Weights of a small GPT-style language model, trained from scratch on English Wikipedia.
Training: a variant of Muon for these matrices, 135M tokens, 8210 steps.
Each number is 128 + 24 x the weight over the matrix's rms, rounded and kept within 0 to 255. Layers, rows and columns count from 0.

# layer 4 attention query, 128x96, rms 0.0477, rows 36-42, columns 0-95
[[118 110 132 153 120 114 110 152 147 144 128 170 134 138 125 111 123 103 122 100  97 146 123 140 129 137 146 133 134 118 128 121 148 118 127 110 130 117 131 141 110 122 120 133  98 127 104 126 136 118 140 113 137 120 136 113 138 143 125 133 119 139 164 121 110 110 122 115 128 153 127 122 139 134 111 147 134 115 164 122 120 134 134 130 132 135 147 131 117 138 154 118 112 146 106 116]
 [145 136 110 121 154 121 117 154 144 114 141 125 153 117 130 118 121 135 120 129 119 132 138 131 122 113 138 145 127 126 136 118 119 133 132  99 141 125 106 142 122 124 114 126 125 143 107 118 150 145 130 119 140 123 129 117 126 143 132 125 135 124 124 132 115 127 109 144 133 139 126 130 141 136 113 143 113 144 118 133 136 115 114 114 115 140 116 118 134 119 131 127 133 141 134 119]
 [139 145 116 138 117 120 133 124 115 115 128 113 136 105 130 116 112 127 107 120 148 149 126 121 101 109 137 131 118 148 152 120 145 129 118 114 125 150 119 120 113 131 107 147 143 112 122 131 148 141 107 132 134 129 141 106 117 141 128 116 121 147 129 151 110 143 118 126 131 124 144 143 122 134 118 153 128 149 131 131 131 109 140 134 116 140 152 118 125 131 123 121 138 149 116 113]
 [138 135 114 119 133 140 116 133 114 125 132 137 134 135 111 132 108 137 114 118 135 123 139 152 118  94 126 125 130 132 115 118 142 128 144 141  99 137 131 113 127 118 100 135 146 147 111 135 130 118 130 147 120 123 131 112 125 120 129 130 129 139 139 136 138 118 144 112 130 144 124 142 131 131 149 116 121 108 126 135 140 121 122 125 144 103 133 118 144 148 108 131 161 126 120 127]
 [105 130 117 134 145 137 133 127 125 115 148 113 130 118 126  94 119 117 155 135 134 118 140 141 123 148 131 125 121 122 121 128 119 120 129 133 146 139 104 141 105 130 128 122  97 152 138 106 127 109 105 117 132 130 121 115 124 139 126 118 119 126  96 125 133 142 118 136 153 150 162 144 126 102 117 144 135 118 126 127 135 145 134 141 138 133 130 136 122 129 125 127 130 141 151 128]
 [126 112 144 143 131 119 114 131 136 142 110 131 117 147 155 143 137 113 123 143 133 128 125 122 136 147 110 124 122 133 112 134 126 147 121 142 120 116 146 130 138 131 125 108 127 120 137 160 110 121 161 144 126 124 132 137  99 138 111 152 119 131 128 122 144 141 133 142 117 121 105 113 124 133 126 113 128 128 150 129 103 119 142 107 104 126 143 136 125 117 111 120 111 137 133 120]
 [135 131 130 107 141 131 131 114 116 129 124 108 143 135 117 123 162 118 102 133 134 130 124 131 143 143 126 122 127 117 153 120 116 122 150 114 139 139 117 119 148 128 136 123 134 136 107 147 137 132 160 136 114 137 125 116 136 110 142 150 127 124 139 141 143 123 115 141 100 140 113 112 147 135 118 102 125 138 133 121 132 125 110 124 123 138 111 137 118 113 128 126 130 128 119 124]]
# layer 4 attention key, 128x96, rms 0.0477, rows 36-42, columns 0-95
[[135 129 135 126 143 113 140 123 148 156 138 132 128  88 155 125 168  88 126 118 104 107 133 134 143 148 123 149 143 126 118 137 121  97 155  94 153 141 118 137 122 139 139 108 100 158  78 133 118 128 146 110 134 139 108 117 126 120 125 164 137 105 144 115 162 152 137 108 129 145 130 125 115 129 105 105 132 122 128  89 139 133 115 126 138 131 154 157  99  91 154 123 133 134 146  99]
 [153 140 133 124 112 126 135 148 127 118 141 129 145 119 136 120 143 129 128 126 114 132 130 145 144 143 138 137 142 109 138 145 106 125 153  92 134 140 104 133 141 111 119 140 127 147 104 100 162 127 139 102 149 124 126 124 119 141  87 124 122 133 140 129 121 126 119 149 118 127 105 139 139 134 136 138 130 132 131 133 123 106 114 118 120 139 136  90 116 116 119 138 130 125 122 125]
 [153 155 134 115 117 116 143  89 109 119 158 132 142  98 131 127 103 132 104 139 134 141 120 156 125 125 126 140 121 135 151 133 146 123 120 106 140 131 138 127 132 134 124 131 158 146 101 130 129 111 138 104 136 125 131 108 123 134  98 136 128 117 124 118 131 134 135 147 133 108 152 153 159 111 136 121 132 134 105 131 123 102 125 128 135 132 126 111 124 130 111 112 124 140 158 120]
 [153 116 122 113 168 146 135 131 122 117 112 126 141 139 132 158 118 122 118 144 155 109 114 144 125 127 110 116 113 126 119 109 140 141 114 117 125 134 122 114 151 125 124 147 175 124  90 140 145 122 148 115 107 140 143 119 140 129 141 135 134 117 160 110 121  96 129 124 133  89 126 111 165 129 152 122 104 115 127 137 154 103 120 130 120 125 117 123 113 158 115  95 117 116 169 144]
 [135 143 123 163 101 118 119 156 140 135 137 129 116 112 145 100 144 105 146 127 110 123 139 158 141 124 127  91 109 132 136 147 102 112 154 120 137 128 119 148 147 125 105 110 101 131 154 113 139 129  86 111 139 131 112 109 131 144 110 106 120 143 117 130 121 126 110 123 117 177 145 165  97 141 123 130 117 145 153 132 120 154 121  91 149 154 104 110 133  99 140 190 144 110 129 123]
 [105 104 118 107 124 115 120 143 164 132  97 128 116 145 130 136 110 127 134 133 111 136 118  98 136 139 133 162 149 113 123 113 117 126 126 141 109 111 129 117 129 136 130 123 100 138 137 162 113 129 158 149 138 149 116 129 103 136 147 127 126 112 114 115 128 135 123 123 147 118 121 120 127 137 114 118 147 144 123 158 133 135 147 143 105 124 146 133 125 133 110 105 150 153 133 126]
 [119 150 121 123 145 146 119 152 116 117 103 110 142 141 101 110 131 143 117 140 131 151 121 120 121 140 135 124 129 105 120 113 133 130 131 120 123 125 123 122 123 129 141 128 112 137 103 139 125 120 156 156 131 127 147 125 137 135 124 134 126 147 119 146 114 137 128 150 104 146 103 123 128 120 116 141 109 153 140 119 107 124 145 130 128 132 139 141 116 121 126 100 129 124 109 147]]